{"num_hidden_layers": 8, "hidden_size": 96, "num_attention_heads": 3, "num_key_value_heads": 3, "head_dim": 32, "intermediate_size": 384, "vocab_size": 2048, "hidden_act": "squared_relu", "norm": "rmsnorm", "norm_place": "pre", "norm_eps": 1e-06, "positions": "rope", "rope_theta": 32000.0, "rope_fraction": 1.0, "qk_norm": true, "attn_scale": 0.293, "bias": "none", "tie_word_embeddings": false, "parallel_block": false, "extras": ["local attention windows", "shifted keys", "value embeddings", "hashed n-gram embeddings", "capped logits"], "init": "uniform", "init_std_qkv": 0.0789, "init_std_o": 0.0, "init_std_up": 0.0789, "init_std_down": 0.0, "optimizer": "muon_variant", "learning_rate": 0.0144, "lr_mult_down": 1.5, "beta1": 0.95, "lr_head": 0.00588, "warmup_steps": 63, "schedule": "cos", "final_lr_fraction": 0.1, "batch_tokens": 32768, "max_seq_len": 512, "doc_mask": true, "train_tokens": 135300000, "max_steps": 4130, "dataset": "wikipedia_en"}
Each number is 500 + 50 x the weight over its row's rms, rounded and kept within 0 to 999. Layers, rows and columns count from 0. Numbers have three digits each. The size before them is the row's rms in percent of the matrix's.

# layer 3 MLP up, 384x96, rms 0.261, rows 86-226, columns 48-95
109:520535492441524494492465507563604500461509464415385505637584429564484464496536481496475545416476525464490447458503515481501531459461537471598467
102:537446516499550444493569504453624492502485476464487656584519476468469461552451557531541500520495455504503395578589541488552546556505589441577528
098:533446479522479416512527519472426627486475582429490466473450544516435519519545586571411446555466578517481557477558494494510556496448479435464437
090:430489528503481495423575446608521504574491443506443483568550575413484471520558444521452440426436617467485485503468477447546371497539566508501419
107:581438550562470541590530538534492515417517454521506529557512548521470558529552517463606470438423494489553381480542519458473470517584497515578480
124:449505566402478553491489513487456480526604577484551512570458505543514412508424585558515457430567503524473512504541426552582535447493461618498511
085:557577487463536483450517530448439489573451475542486485621503522602563541495494431406464432519444530419489457529543524482398505468423551414534532
092:487458497525475503540507592424448627521553490556505510609403461518450571489457511511462493462498429478519507441524493537500536453494475454514441
109:519476546511540550500517405541505553438557501559522503416454481495540480545467475479483457539478513423616495461509462552528489478573524470639624
104:614581496457493461568477528521548521430500560550546528509564512461501533530565563493517544476450469522461460481526411532511520524530531535573543
109:456443550491487500485516568578459494522470576584517537517429531456450384566568493562545513446501484590544535516590462402456520489475562543508446
110:523435406500479462487466492441441487501492476459397463541550483498560548570445536491551480421529402383468561489579469514548435575457506500453494
092:383598553541506461478505446542526558451476586583481476561489548514475454547464490533598553588514429522595440563449491540451487479529510466457563
090:602424559499563460472584598499530465501464421566478482473501433473466515466533497489474516395478483529550552576476520492473457525514520561425580
103:436508443504468454500511443353402489545519488497578577407471469427525431457483580529588500445507535389554458471464436540545496561543515528495424
095:524444472514583442419508481431452567477526491557486511448475510500552415521588476472431598484487526535452476542488541548449500503568499589554536
092:513572444449491539487536426499522504489470626515516500534471499529532488509418495489460469419533507574572503594494494543568478440563546419602522
093:512591564428586492518578532456545481494432510533517451633455521466539474539505471466484496565472545541475490558576523406482551584490488491588420
093:655432429489525507536492494500499499535562523478495457415508568401538495464534518490462472482471458465485525579498436569486512574473515473557535
093:626558505509539490449531524513439565515586436536590561465420515592514512430436544558467555519423555493445478516478484522477442522491601478488533
095:448573517474442478528471441492500540476434476481476519573544511456484507540435524467448500365453443459532475576661479485508530528496466507523485
099:457473559506483535530453443406420511414541539448526562551521481607573476585608566522517476517493458569586575601534488491526544490522487470460420
102:466515531520507550579578500585412565501476542598461476543572593428555534494555470561565499552572507507634502426479484469505528517419474468505451
103:554474381428436407504458417349518454453528456565476523551600501491511509539419498515526561475507452473516532552457473482522520579458521508478494
096:464495480559557480510571437532528464417483459541445521507532447412483442576515470465503519433508403574501402441471438541657546524531417493657588
116:485445385497505512431576559472504576521495510525465592520511596467462487477460507433435403510441547398440582555440530453522487487565483475471495
096:499558576526461409485518506397464504528507471534502540493518474549515553559532397505406495510437596544434571640506509493510463425509516493502437
116:563533432423479589479515496470542548441537491595511535578546450517489484481546469516614411509548550531524460478522512520403462461476516390455465
091:463562533565442523502525410549431501473523423509379561533554469429554384482492500483528459461517482422591471635541470516551527513584474477533452
096:492485473499510512538620556479515514486532518506508543472534534501457475473550541545460518521451501427573453475415555503504483503481493477509466
103:546539552471557499423539453514537502507456455502564469493552516529455503526576436504464465469508561509522485534428500475451568465502560515570503
094:506530501420429414484469455510465617496463482434466439413536527482443556506491523448479438398607492539607430460518519492509502586517490504435492
106:532473539561514576410571625420437486449543485474529563507493504521479478477471460459580416451491405519549467440523535533528534497496484498460396
093:510530583526442478522489523509507497500463535570518504444426429460464441522518604428472398500557412637471604589433485443486546453472445499498450
094:564427585476499451405430556517508517500549500435425491512514444538510525446506527578455556558489501463487459448526386416460629454459469510488477
096:513482589406510456539638523388525498399552547502518562512527489463502504498476462461463533517501496535518586581574564484547532545439495512540542
098:497533509476460581526489482535550499430600549601527401555445551503434485496552505479471429581436491505528427517571535448546535478466498442634517
116:550496425592414508544584500477411568452484433439473437551432450520463545527438445495511555474464493510427546519506474539529503500480475515520550
123:565511529482455493476433524596465527502488517489508494501496493618432436541449525433471521539447440566519471512460549534511463450468620455586464
100:566570538431495428541533479511558485498593446529412581444487541470439436556545497475551544519496528542559496488561398483561512515387419497531498
094:553540474540439476601557453483482524567511540567542527484601453523408481557525430500437467502462550527516571505470544481490385468538547525561397
097:568466509486494417451493474521487605493448580454513498487616408528429470517532466502451529477585508531524423514509486510489490515536520406430484
097:495475458479590528540528534409494531558547525574454550418467488452420508505458490470518418512496555567542521561568402442568493563423501545478517
086:610521464494510526454537526504454559453548469500544435522580470468565456603548589408478528455402525500462468569483540495504518545480565467576440
101:460527430404457553508573590479510495456582428548521488561557504477394521527528462555479427562504542463503479415490528535453433497546601485609594
096:429457573557491516440490524592539443479463619461473460500493524467505469560449484547472582549418575493575411505672487539549593395435435516540459
099:512477566497436513556552476449538500528412539528427493458543561549612440507547587367537533508465478503568554559450485470459448539499483478502412
095:557604491596595449517617504534532487454462445575596504436528580488473465605532471485498566464521440547451481526563532490500515469574541470568472
091:521442511435515517555453494459476499469437407492498572573632460536563436489486509513398416449458528429507455542512514479505396460493432467431520
080:515496427478522472509524500487439502531509487492470404526480493595464457424556469436476490506418509462510477556595484484461549533599536502625512
101:493581459534493550526485541506610566519560523533557479553510543390498485503546439482526532477476521549508479468580495528501468467471501611498350
114:492484464497493441476439507507506632503429465558443396551544460469551510588522517337479456496437495520486504519447464447533526485497545519603517
101:582467584508491492490496508428520616469451575481469466528515427437525366609662443510505550494467516533586489512465564524506489436477530510425505
101:528502561444522521567534492468499533509508492499434547518463525477497512511444415507572406411483581562538441424493468530507477569518563425455504
110:616518453559465508536551511465545454430578418531536433516504510475443453503563521456478604411448520494464428506538426544438486548549452559502503
103:530492527496436473535553452524461477489419528506480489381511484476407479466542489518439460458627461496492511498518471573489573433469532561482559
098:546491479563469498557484479508589633560567493542414447558577519445584457520503476619519485510498473477518570401462455496561546500499427522464496
102:533618404437451494548459603520469483460466526535559558559612441464431408459550509535551505504545567450504460544544424486527481522454577476532457
098:457498470564524416463549561477567516528454567447463455489546527520498526504527493540554491472484441537580539477603522472609542474443444532509559
079:434525500477495544554424540489507481560434558548542523500418490565524525516463576422485422468545586479437534455491490592574518488541432540514477
093:522508487472435429447487496379511492532362501536567515457504490499509515484456480520486473551416462360480531458547638572593549542509506511531514
103:552474518479508617613507501557499480493487529477508513496477457482555509521519572479389506423572481411516451554525536484526521473472464432500538
098:583500516582483407459496486411438450519478566553463443461562560503511428449455586465526578520473548515453516540559505484539512456499493495522459
100:431466524549438446373462507568488591474500484580557496501551420506494435585493427521538516500621494479519500487485529505472499495538525475551518
102:457462533524522484494488463499513511484549464500458431482546518478382500448525525570514523531607490432566431405502491488471537438529521555500573
101:445492458350460494491405438547452538456499514586538447478453495482478430494513553470473447455462505562441488480492558423608511558446533475601558
100:535455448545535366488488476561499574541503505558474496535523546515385488462553505423532550493512462542488501544512511475559470550523528493553552
107:472479515528515472516449541452606511491452542610613494463549580513492484491485505385594496477512478535458474553522469553417465440555569391511446
097:471462458473485429472531548470524485469517422428458575521538487557439412569467536572484503468481468552474453454488396514463467509548480604487557
103:594526508471532430479425495569487516404556476507496491440401447456468498515482515484432537449509456567539401586433555479504523501516495572529471
109:494420423500410474480545511427488545450450500528386469417576473474497463531489440472624533429460536591493529478451490500462520514516418427515505
103:562482480342416414446485588529467575445555464514428471510516495486459541515605490496470546430529551584535501477515472518459550474524547495574524
094:577448524518496521472466436474497498500518489562608486535438534455493580415509475432421527587478473539551518446532528521497448513593518532539493
102:497480524447470508477556500536509519495421529582583459491472482434538461529498487504506558474430436450401495550474519573457512549403540433504531
097:506449562469588429479465438470543626533486512560418422524484576535555503560512535430559438472516477420470571553600500457367447515542583502518489
102:566491538547467430466499449531535490525562515460518415487446451486424521548405485556550509447503547499527479550455428437607498500522464512536504
090:523399535513568501445566477492415555395566490451485464447514465405528461533567412561503451521460453455501494431526591460452578556522536488533543
107:482490521512473500539497487495429487412553442476447487523606562420456517542508534459487464481437511496487451466540507565466532505446460532436452
100:515526526427603486406569516566483498462475464537497511491584528438484420490585423432503549554451496543516484526528501467531457539553428543473528
085:558444513484572481394491461453461568612451452545422537476521525421441494489482529520536511542482536464548424546453479599532492521547453552559524
091:544481433640490445501481498509585602556493471531507486566581470476465567466529464488526455475511575467487548466513606531551488442575525485511519
093:562550464558535556442506536599497509517448514417463495514557525466467491473475475565486555466504495497378513424489524455486340482456421484510512
102:503476528420479505487544587466462565460553426484582516472442575523595532557433498519422503395465459431518589450503455490548452447494472540530467
097:526493434517632462474456605472493523473481520440475423504513339505478564516547498462567494431449585499500581520409486535497504481530495490475436
109:529483463554485466519495502451527492500442455491456371555505455538461471621535529484502497456436508516497524511561478523348492575564403567513508
096:526569534543393577482585530452399593528450458461445513449522442502486505469450449543441418434561522518443472498475502491469490450418450510491455
102:481513556468522465495453486482498571506581487494458484532489554440450584521478450553539500497538400547524479510599541472484521581444530464495529
105:618431571390588520469458482466561464481541564428575539457479484409508559468490518451516502469489554480536466460504473424532535454530533482579632
114:518498528516569493438574580525519498516494481480494552461504499516534474474427498445547497544507427400448480548438432457527503485461451562561482
102:438507539546487448455512491427529461559518538555561487551542459499408549496484545423556459483410455597536506514520474528538493544455531496562515
110:594511549499485495574589507578509517519475495445403550463486478561430514485491480498537494490548491620436502570530497526537446508597516494544459
093:505478444556533542484459503458487504535481496502522505452602607588527465537442427497555465450489580540478491490448514482520640484522509560486559
099:514516578567448480630506504525445590478542573458469479429590577512502514467500503462537466470533540455462513548561363490540537479533576567525570
101:530532542481468407466527539458485436533442531595521491529385614540481494573529497519485449436457531465490537516564498606508482493509476504596483
091:552544475465501483481573477491487544512466456559485521411432510419524559550504511563457541553449460471522484408578570531579412536564422419433490
087:515559380541497549444600435538443477487534433509513514568499488470515543485442575453490495560485451574548533496482528540573472535501496531668571
093:546489386566483577529474546584403462370472593545536523486502434470465510571535592466515488511467408458377515438462518464430526607572480455469516
087:469433526483606497523607525478517506509422577398473624465553475468352448624413458465596494491488544512437499469519453466523486539476479479482426
095:545502575589463559459585463440493525529516602519488531525398518499505512450640527496489554496547525580514465466554491421520473535490517510507478
090:548525502477464412458538484461541476462523478479555538488540423404617531486514545459651426506525493595516551427572426470532530451389455551536451
106:481462545546504466521474521397541582494419497514560559489482440476531473597505505424500488516461400428474420527628491539521346571519524468523522
097:508520512457458440576453515514475506499483527524485514522522594420453417501506598396424580479442502492485531397547434466479477450463581513440512
086:501457516468551493454535451526473498485516478551521482532501501500493496451443500517454472531459533433509561552561480490558448464503573491499513
111:506438474484411422483461460411523538577599525512495557550549431511509527567496521488504425452507520357538566523613490456422484513415557485425459
088:492541513555530416420456475560516423502570432517546501423553500572408515465455505527419541510415467529559550493491499545453514446514491502563548
090:480475472455600411436502406445411497525497555550574463507499528533477486570439514523517539545429428451454485463554575511557597542514396504484518
094:509546466470603576465498549498534457538534626551550489642417521544465438537537616485510528514486511546524490421411488533444447525470468518548496
102:504496502471489490549503406409513499421419569632567514455442484539542448525575523464570466487518494559536495524486481549616481523481546473496488
091:508519499505559490437423486529529495512562515454488600544630602489430538495529406511515553534495464493549503504531446374476560442551540441444462
101:511615514542562476494515496441478414540537503559556529525465594382370515510404531482477513578423478507527531521566499542532425445491552484496505
111:523464409437529461524580510577481576615501531511431590540461519520475567532489474417476580447611413464557549447517507471573422466465511533481493
123:542452516486495489442502589496582579523514511442534479450548441574420470452522518455546585504422572465426478514540505496470523470516456558565475
102:509517525511532542521497471484559452414434460467486451556549487513529503506481507531519386469543531455686517432552606544452448539538468485589452
101:488450482486439468533529414439509512497547423599469549498499550490524479474513516476515537513543440505407550472495525588455429453486533460487484
098:389526419590452476593525588420540533443557605540556537463540502530490493497442519519478459583473477508579501573552563474436613550547547522383532
087:458546477476534526473478533441431475419496480565438502554402477612478517449473553482413507556458444449506444536583541576417462437526543496468519
104:486581507436584510495492455553536462521510478487465599575527499522507520534495487549533539530358555520499472481469486604571503478473477510470377
089:466561510539498424504512532557443534481536471554479387518550445569439502527555446626487493478534439436456478499535484498506403466422503516628464
105:493473545451485468498549564520613506426574555588480580477443465409408484482552496481464477540486488467420543495413482532529490442492484405470451
110:460483534511480508533494561426575591487548485529514557520486453528425465616481475491538475488544492523564393539482433444548567468508485536487442
102:574602526602563512438516528438439523474580542471544449525492511475470544613455434456475479469545398498390415519511486497497513559558512371503516
110:533560525425398514587498507392489539532556484490507527503507552514563573550564439496586473447485528520545522592595515564506513537537513474475404
102:537571488504494582489510531480541573516541512504595512470492531518530541497411512456540538560551494592486550506507494569558557444473481563587537
100:561559538572478560579504549513446581513514504512481488468643532500532603531439564493565507482472490556507506474553488548478581533474478471553485
098:513447516459500536532554423483499535406480469518471548426556542465529580550489477497426392516521410509490535491532555454452485543546514497425495
103:554484464483530543407515566516442526521535556528463514498471571470581454472537450448553576478530564499517532560494518479580559468433491446424458
090:418483525488424538499410475508526437450534606532521472537510552501468519478544515515571499501533503517536414488444478633504556447470423460445519
099:569486448532476515464408451441491551420572554505458476514453508471498453451513455462504548474573515501574504544526535439549531464438524473534446
100:455524522546408481495532507433545486440476540480605508529511558541493488446587492486478454492462414381506393616582526517506486488450415468432532
107:572394456512500486489488457469410497489427567494534489541525525484442451560526425492525493498428492468515535491504429579495509508465591467538615
094:499466522451587450464541498458565531478540450473547472504505468573457505513504483561465448484504556516448466456497529438512597458512451397609428
117:412430565323470437569453461548497509475445416465473529490477501475450535498486565497501538484479486538517517553535477566564494456474538500532476
100:463535414428476456515504471487514544446498409512412578440492440524507467585551524508550523496439482446350491584419542426525499567417556468568586
128:467486475535548439505556505470465573450495634419433447517449526499477456530476598467409499587445550508510483543482530491475463512477505442500522
087:447483563515568462458479512434387511505384409463492516621545577397426485517501479532513463486478482555494499421525497545514396491476523556439501
089:496469460536521382487529477485523553460495500456585478570432478427514459451530462516495446497543572528466546556561518491496499526498514572598505
102:432494506501440522592521469553447632440556578549522504495538537438546638519485498493428485466374498559435500479449435456544478570549519471474500
087:594516485473489444478536499494533576452480511481436402412496522507445485391580536438507549589436523485516470489568551583510450476526447566568473
101:481413479522436428626444426497491522495388537553492585546516560470557627523513532424540493568508471472534455566494527558487535487452530491586484
104:485499543456591499521521403427506499407565413526374535427548598506385530507551575472572490503503531444528513440547482430525533554603479465469590
098:534496469448455496546540493479484451446570460505396496454450512501486449411568558564439464413501587539517490501589536510595489483461451427515495
# layer 3 MLP down (transposed), 384x96, rms 0.19, rows 86-226, columns 48-95
094:525513535545491614511367491521511562572507558438543378480465551594514537487423465416482423534548521515488548561547575502450479563436443490464491
104:493478525544444435527509523415430498509497397570628556507478429575544483518417495537587444467449478462555436502484458479481423494536460532515449
094:417499479525505523466467496557544489529570536439481418515468473552476445520502598429526612579500516544483462394466534474551523531501590513516557
099:502449519442564438454438555420484502435491517393461483510514430612567455489447430473498538596558490559497450422435516500480470574408477481505531
106:486474563461595495579545384612543443503583512511546508598566511532593531517445506470617472499525495493526513480476481444448572458549484507502518
122:523474475506454507516432530555546526531554493516457483469497469515590446529441657499398528538502429535535532549432457566493455507465419455473467
096:523418518499506479525504537517523506647456430536564494472495558527487549468452443435465453519573450436500476459395458496449566591512510550489492
092:481494538496561482402459511458585512535475438546517549460503546542522457535524587499505550508487503545586383584505392568481443534485415545555474
114:531444493565453560511512450521578478553524459536576464513414559497474549511492534391412433481538487400594574547615450458536473560492583488511451
109:560558441546485495609530531488474458452447489444563556494419492429599491536520486548546486549435522503503456509530513506504517511469386568522567
108:507388531593501524438484477347595527479478521475550367471435485614494476509480490409440467542500563461420530462490503477542411532458538433536497
103:545444481518566408434414449547461450523510533511533521454475426542475576476549601575504498485502489606563444594489586455447478578433512529489490
092:596445450506516490523419585515467444479427536499529425417490451493546509506522540512576468410457552433481491456553423552537431597470481565508518
103:490494465472485501468375562488472478515491470458472534519460436576461568528569489512499539471465579427486447529444458458557411530568518581427509
100:633435507502497446528454416479447453520467520598504460440446441457566580408537497515598479402507446481539456477535504487470467489424604516487422
102:597467476456526522479613499517502511556528492479437567438470470512448475530627465422502404467498530561492586488515406427464496543533594518491559
092:477477526433435522488451503561480481552496516503551496488500545612565436482528447550435496397493608619437475552468497537529466421532466451482481
096:459488506469547532446546522515444555618420508510502524572461485454479496533553562418521489547537450545446526561537455513520474576447505529536410
096:526495434488501446537489457513565465539513597583509447549562519464486494536433502455440538592516419497561544443505460605519485495578533457542511
103:448466515459542452438380496531428523497581507542526595473462458459480518477519456471452568493576468455324458418522430488523537466519614539501552
095:405483413457524565565523433490486359522515549555502534549488549506479483513458555531512477519571517516405464498564476483423514559439538458477481
094:487474539446498497380518519461489480447516463442578440498462434415510516496435477524497470422566469592518545408471582461561439476581596493413550
103:514498572521483619587467484520493482436454463454471448483482541543475500447498443520571524549420577436548587404506437477495479520459499622526504
111:502498387534543460538460510520521430456383488477480489557518571444563587557375534534448477542551474523564459534493520436616461535460537456474468
097:436472540617445475491510499594469418483481404537483469574513485582504425562546500539539521509485454529399484560453437527635535520535369513440508
100:432512505488513499549502460571505509604513435422494441471534514579443531399425475469479447575453510515390512476517477447473430441511493503523470
091:478508517535486542483430439580441499394578575445598556492514635531564458429500509485547540489498415450602483529518530479531486560536532514512572
105:505489419505532489430443522466602523518464434430469553528449460478501471433472488514423456562547539520522464538559471557426482462635489483453442
105:536495530514513493432534538508495436518486512513516545461354393469520547438480577508584573510573436437472442512536474494512587509492449514472440
104:470527468509595580507556502499490521445466505399441507421463470440515499476529501525526449563552498507470518533368551537558521471502628423449475
094:553437476457513548512453488526453367521459521506491555456400436553515469404539512509493513553430559489533567480531539593480491477541422551477475
097:468493417454472541522557511587437454450504538496530493453499427499522438437532606464572477456542568456457471406480501477500603445489545523549575
108:490581541533465522491518453403553471466466444456503475502435512475494531505509403442541536596513553509510482493494529484507508560479385554485493
099:534563481527546573453432449550495454477488464540573488532511500533526506458464464515465526554473580499628418486514504453459459566433456480424554
091:536577474549510534504534488541439483576425521500571497455539533477505478511549421569481452539553481427534448504534560453572545455569436467489605
101:509415488529534484466499508402555448430494544519548561554563443553471461546421507458459510526612510509520467469474611494560522510501534540484446
097:536515459388465478446522529516562520483564437533458487419541598552480458496478418517508466510560474508496534462588565522530571422536474486476540
111:507410440586550507556469466495488424476548520493460442536448562509544565472480627555569546492455383509481533475429586474625457477414520477416514
114:569413510482531480462517509562532526605479491607493500477462476513494449495435597517471497533453418528452464500440590476486475513508531472451515
102:459477518523434409480493485572420502406452599513516461520543537534495501442545474504486519496479487480515504466443458548545563560521437365489452
086:472515571581493548494484472555447388526507425351494515479558515539543531455461590503543521520546548494504486485502497400547536516485549551466498
095:434519532497405504476429509553530574503419479325578506478412483506507483543497485443417436521552543501493556434491489528452466533466487481514492
102:367519558466441469406435505494497467492533595498482490393532538538538436476504508377496556510488524395464543551466488466525551420520539566471485
092:435479498436447490571613597562530428402476458458494497536533465450461458511461468544477489481519466478479443582558600519485496497456529532470519
097:479563532514546502511491534599522543469628459542511572525560452514467460542532422537581455605573445472426478502432471419463481534562462375489549
097:502501522542466546553485475540469507563505515439534501485521610527365607503498472484489496565482524526391463469456473567525468562472507392544493
098:480505562575484541471381456536487446560471545464525433379571514558477428459518424502477514542515515458435407496464452490488473499470541460571568
102:468500440643518535587574496484493460505522502540500571470470536483566389468467503534502486517506437536562426486447408550456551500482570527544526
095:539564534514527597513536591481474450507470576553391423513449507514470519550491462523592465492501424478576514504459514496535552458519523568558482
083:496468494450460526548391484570460466563497482479515462422537541597421508461479497546433480515485551461450461483471515492388390555484540477486482
101:329443416435558499503374465444524522477531476519594477462554549523484554495462520504540476531389511447629560491469622507488463504445467537518478
115:483536444482503507530522471512535509467421552519454432526567617579664490477408455474478507591474461481515504467446466468521550409485469505523549
102:520550538592520487501524556431486506439513460485532500642516521477508501525388414476503552526512440439550516525490502412527561437510468535404451
102:564573493537441481598381451472512542488458537478547475501495397549457445451487577500522546547554564515475483411513557551473440523436649460490528
114:457578530556558540432534492515501511485486517505588476527465480560568486381551481425467657574494523492534470544579401468465546487521381630520558
095:426517637447500475509523497499475518454558504469540450458593460437476553569443458465548543448529549515478586478410534425485512504460486609487471
101:491339534529477560551528539466461558493455511489518548468504541458443528455480493495640461527414537500425517461402518424496557378538468503595463
103:464479528478484482571471506470547527459491523549564466578462502455395382493406510648513529519460472475561524609478458454501503571450506497497450
098:435418523623530451481519491495502525558495482555445454448503536513485566391510532531495407522474544482519490439559517452516514464427385441464485
089:510494577554432478446497450491528448397545538430503509491536451473493441449599475524436620452408535512524431492478532552447551531466528582477527
100:536518511511517426477456421503511464498477483468503491454493452497505505469532528471525471483420428560530451408490403461419410442458447562453397
106:499445452447446436409515421538514435479512544529525528527616499496507534515490552422525481496488552378519594447511549468492493521437482450592538
095:504399483501564488430473399451460403491552541503515564499504531456528467528464481417466385516606513458446485551518550606514581466509529525437551
094:520485470529570582439481514500583434408515523498381499535476483531427461575539631554498430398469461535456503463561517416571481509538414511488456
100:442482515500471502504484475469382442484500444612463477534531438472528455463489460597376532432500586506554494523547464515607482510444493491474535
108:421448430505474456448434540481413535462508530590499495458418450525461489476478500511474417390448496428439506512439429522515628509547415427556545
107:585464489506512568494467532509552451482486447446476530515437554582455535508567507475490501389471467514525521479530540562612617384436494469553480
104:517445541475516480495481537557465540564496535518608553490569495529484476422534571493469590468533444578597418542529497484407548433528426435488543
090:577499474446495440564517570600465538525495492497594474508553476430549525404419477486445476478512538536467487487520506534528446456399487462535454
095:428482586426522555571580560496450531479491375503415531511510523450535461397452426545519501538506485530509510508385493394439545526541533531533416
116:525404406455536557449469501426479395478489513518441482532469510551538447395484490514503510581453462534467486563408430516451515481478421530475546
109:568473551351485543481549506513495545517669505458498553567500420463522508421482469606553525557482352557503496515560562388576454538515473470523529
101:517454544454556427592517456480409589558487479454473516558536594565567493560494534453438459492436590463453440390480462565524430501477475529427438
098:493418540543573358561406503481498427542473589410475437499481494559479533487434576531523383446544469525410548499403492542466388476544542520496545
093:476474502507537399523450428531450495576480462458523525500436487558408515521441600551551428475558401504446479502474503358447462516450495518542450
102:557471517513468535498531417505573482490595425502486463385499494472458613542439512573488480446527575490450578529434471479535480481634412457491443
101:615530510439534480546569477523533567494479509482429555494543373433468404537513570498485477513382450463503490477452517516528540533475586476453469
110:459483482517466585554559434551419543494575517490539539494527475442476523447398460547530471537521492469476459472498556511441446613445453543481601
105:468424487567563469560521462515446546438516481474458566535535509492523533607497480454462540517444511481427459500446505480456628552549476609518558
093:453495524540448554563463584481627496446521504491446408508445557511506535610427472508461511556614504508426459525500528466540542505588438539599483
084:550459562534517465553535456473450557544513516562496515512472490517503378475446611447392490579520458517468357508456433473425494519522448416539504
094:448439562388501503495468628549490436518487514556504512469505429542497472477555487522506512564429580498606534568555502399488628497489466480469498
095:507440541619534549464488520493569504438393499467501459591517534501486593493466571553517487511510544577513477545523501519511591550453530567444502
100:503447503457496500562407536557494570550543428520476440500473390493523598464537495415541522480496459425595539454550570620533498481529438445428525
118:455605420478518493522481532460429516508427482574436409588517529495482489627478536531506471512504535488498598396521532411402499482440477591554458
097:518403476426510436502461512465560515468545486520611471568539501468444501542512495499514567522447503495514631499451561475550528416501498443466451
107:479435427532451507479408506481480482439513491536484506459505532517378483553480513628518656511473526459554530479462529530513604488493532581560498
100:458433443504539560413466490468516537506523458383442520455487439462586476505397501523543471586511521564465503377424537530525434422482408502477420
091:500424462505488441504542506515517564488436468539567483449514531489429534514483515527441459478465486561456445586433490408398382510434421510485484
094:449513613540530525453513505479488542526417620458608499503570466482511534456467591376407383492473500589473522490502533475511555583425500494413445
105:487437485526525376536428563516478541517437492509547514537516437461567538530521541439464620517508577551538445587526597424504438590517398609543572
097:558468463467563498580449453502473552443527542528411499558498608471481621537566473498491513465527369427473394414490424402538458494463506502511513
103:434577547548509536458503474457446477429540433533477558555567499521449502506485428406513557522556484530508540540513398535541475545609556566365478
103:486544495505451510426414463497451525544436553518530541529366567503458588535410449436512488474438530496524512545372528479511454530435496584566445
097:516463470426412544525537520573422523464532409484539477479480547555410542507415539428540476464480450474401410541489522468430528565507511547540498
095:439535493562473504431435485472443404578493461493521564503409464538526607499447527528495495587470447445489541508524500499492532486490479496514532
099:557567565455455429483483568502524536557523488457534478477532513516562407549515411470498599543616563508551519483502485384562475520515494451505447
094:496490517470409441518485485566490525484482379563448522472507545589511509422539415616407622531511512439478498475511494523515538411474473530521572
101:552502572451508520422553588468548540523517472485398532582475603508530568524536456485519555495501567468451548508553509476483475475384596559440506
091:460496521438481570486500428496548514514525560430523525511461511524508450601485508485468516583581512470436554530461515544582452544530554436511536
104:422479522525615445377389556463474480505483606590551520483527532490494521531431592451557498534455493465582516530486506463492406529445475525502441
107:431439480434518442503495472477445450537437461507500560523479527472510494583458422413534572504512507517532411507395522438561594378518547532436538
089:552624547556497499530459533518507449492525422549537440478569386435494408556434522474524530530513533591453417537510456575481511548479484528427498
102:492571439512485511469452477609410466511486554481534515429518576601512489458517593592536503552433492506466512466596510491505569517463445504458432
087:592558502422453527512524519487456460452599427536462474513526513402472415398420463447504548424413421521582557598533514539584452506530457428461499
097:509584528525476469513427437479505429483463466619473508491528478473521553553539418565426613448416530557418468399516628508514519476485532401559415
096:503442502538417551506568540529551482541549478539482547462447539436401550459394516391519467489567469500496485455439468600535556528415472591533512
097:445537455561398434473535529509611570586513495510510483507489393516552437444512469488535424544487561532467461514570486483451515516498512528485580
086:574485555507431493531531502562493529563466482515570396419465425509496457477544567545441400521509491451430478590511509475512450576395503449594576
100:464432498523560485543402450456557583487397533377421419612416447436475492503487492464440551422431557499422482513406450473527475521522446473455493
109:519504515531470615460526556538531490474518514521520553464453528540511575567588499485480629489478522484533475508430493437524543522461411519538452
105:588467487538538487481492451545522443576502503391554484462500423505500527455482483526388483428461596607514519460420440464497571512494387560480444
099:496508548479488589555577532495466494586458494470443553487492498420433443442402491473565432562542462500469530375529551472446455478535423500495511
103:490523533572544549554605554545479567588505441498571451520534464580437425506511542566511461506503507555497471504498537456484528380539458465588414
104:544484505522560499526515517508482446510431441533509550552513420451525409564441541585485592608487552490471460478535468530555457447483475533565429
098:569418457451506430488516516533497589615524478457561509513482517471524490437488382517549500519601514404471499463495447509535510523385412480518478
103:520519566533496487569526519545494607444505466590547487477446580521477348470476468494420522455573451543579573508496549449420484442509486464521507
089:410511517419583518484449472515522496533546574398550458493491472544524490434430565429559517497397485488495557513484516492551469525594444457476526
089:504495497485519486528512576499511508537513511554510522499464434498461519545528531600425435518461603502499477538470431471522390505433439291533392
105:547556507490516500386520499548484433564527552574502512528466434469449544535543487453500546495497485460540495415489501578663529428509547508433524
093:433523543570579542483492573584579499498553527402504522491506528430487498525431480487564469470526469544331470441455515512461433498480510457374434
099:480488420422492437455521583510518485543508485543457437444592509564440502442498435438536558592515594491491424466448493467428528479394524514490479
098:516466423547589469462419536522483464481481465393472451493555433565469512604440506494496524417410564520468502506408588482479513493477510484485448
099:520478536525440513423582604485480462552549480543448506554577472488562427532527444493504502589562456514426518536523542507408482503452487506514531
101:509534576495555546585470551494596520431452578487483542530472512415391473407467513501490512507467510451419559423445572455525470464468410492535443
106:529470573563538506510422600559496530520490514576610467548522543482473544422457482452558506564489542433467570547504468482394456509456539511511577
092:544416541470430475579530471570491529555516431516578463430527443517407548556426591503432409478520523523518469527459464497512454562489568592507538
108:435525486612457513402463421447476523435484655568496508507413578544479458410458481543554567475565506506567483477437555457413573499503506466411456
094:524539596536468533522530638571490486579518434499496618495465548455531512510506432404498468445548446504504456551433516406458452580416456596528491
109:489452462582421542443479498478563478493467488420520588573536495468501448405461505515429479485423543536575506464456472473555511503511547445594586
093:404476446462388576468531466530526399632407489514403474459574531519602560481545372479501485508509566472501488482587404516548476497482482514431466
112:495455409513533489453414512487533571481480512549536459538579556566471505483465613541486550543485490629532579452524536493460561503554599511519551
101:483579466450443428563533490391415498449463483519490461473490480478561511527428404466460595470412516498550491495465418455547490557462434544469596
107:467517478521441536521498507456511465566448556360514389452465595533539545507493354417498519554438461518466485507529576523558492518527559558466506
089:484497500464515421418442528558566385565465481496565498557523413514546463510481510544508498558499557468428517443464501544543538374553449490537451
094:435522506511535391520445532579492526502519407429496552491398520462582493510520450497510488597567556535447476520425517489486495581462560593472461
104:462567471532465592552527534394360483495498524609475487523491439470532495547510572550403563477457529474556414514438541506529554443428532534474500
087:538567534468522516494429495460504517504468502478463455515489454429463499583590421520446451443468537430361546427526547534429526593521410490561538
099:574504560536513482610521557522485458552433475430518544444581471544585525507487547561535437453539452553457428555505495415467540457497457448557440
103:383544539489527492446487476515458545530502513506533613482575470580552448575579434410516574600432584528466501443449459517493566583583507548631496
104:551507433418419455443365547517478477605508521595469526444446557507590557479540563479487453461449437468530454542464436494510455511569443456506516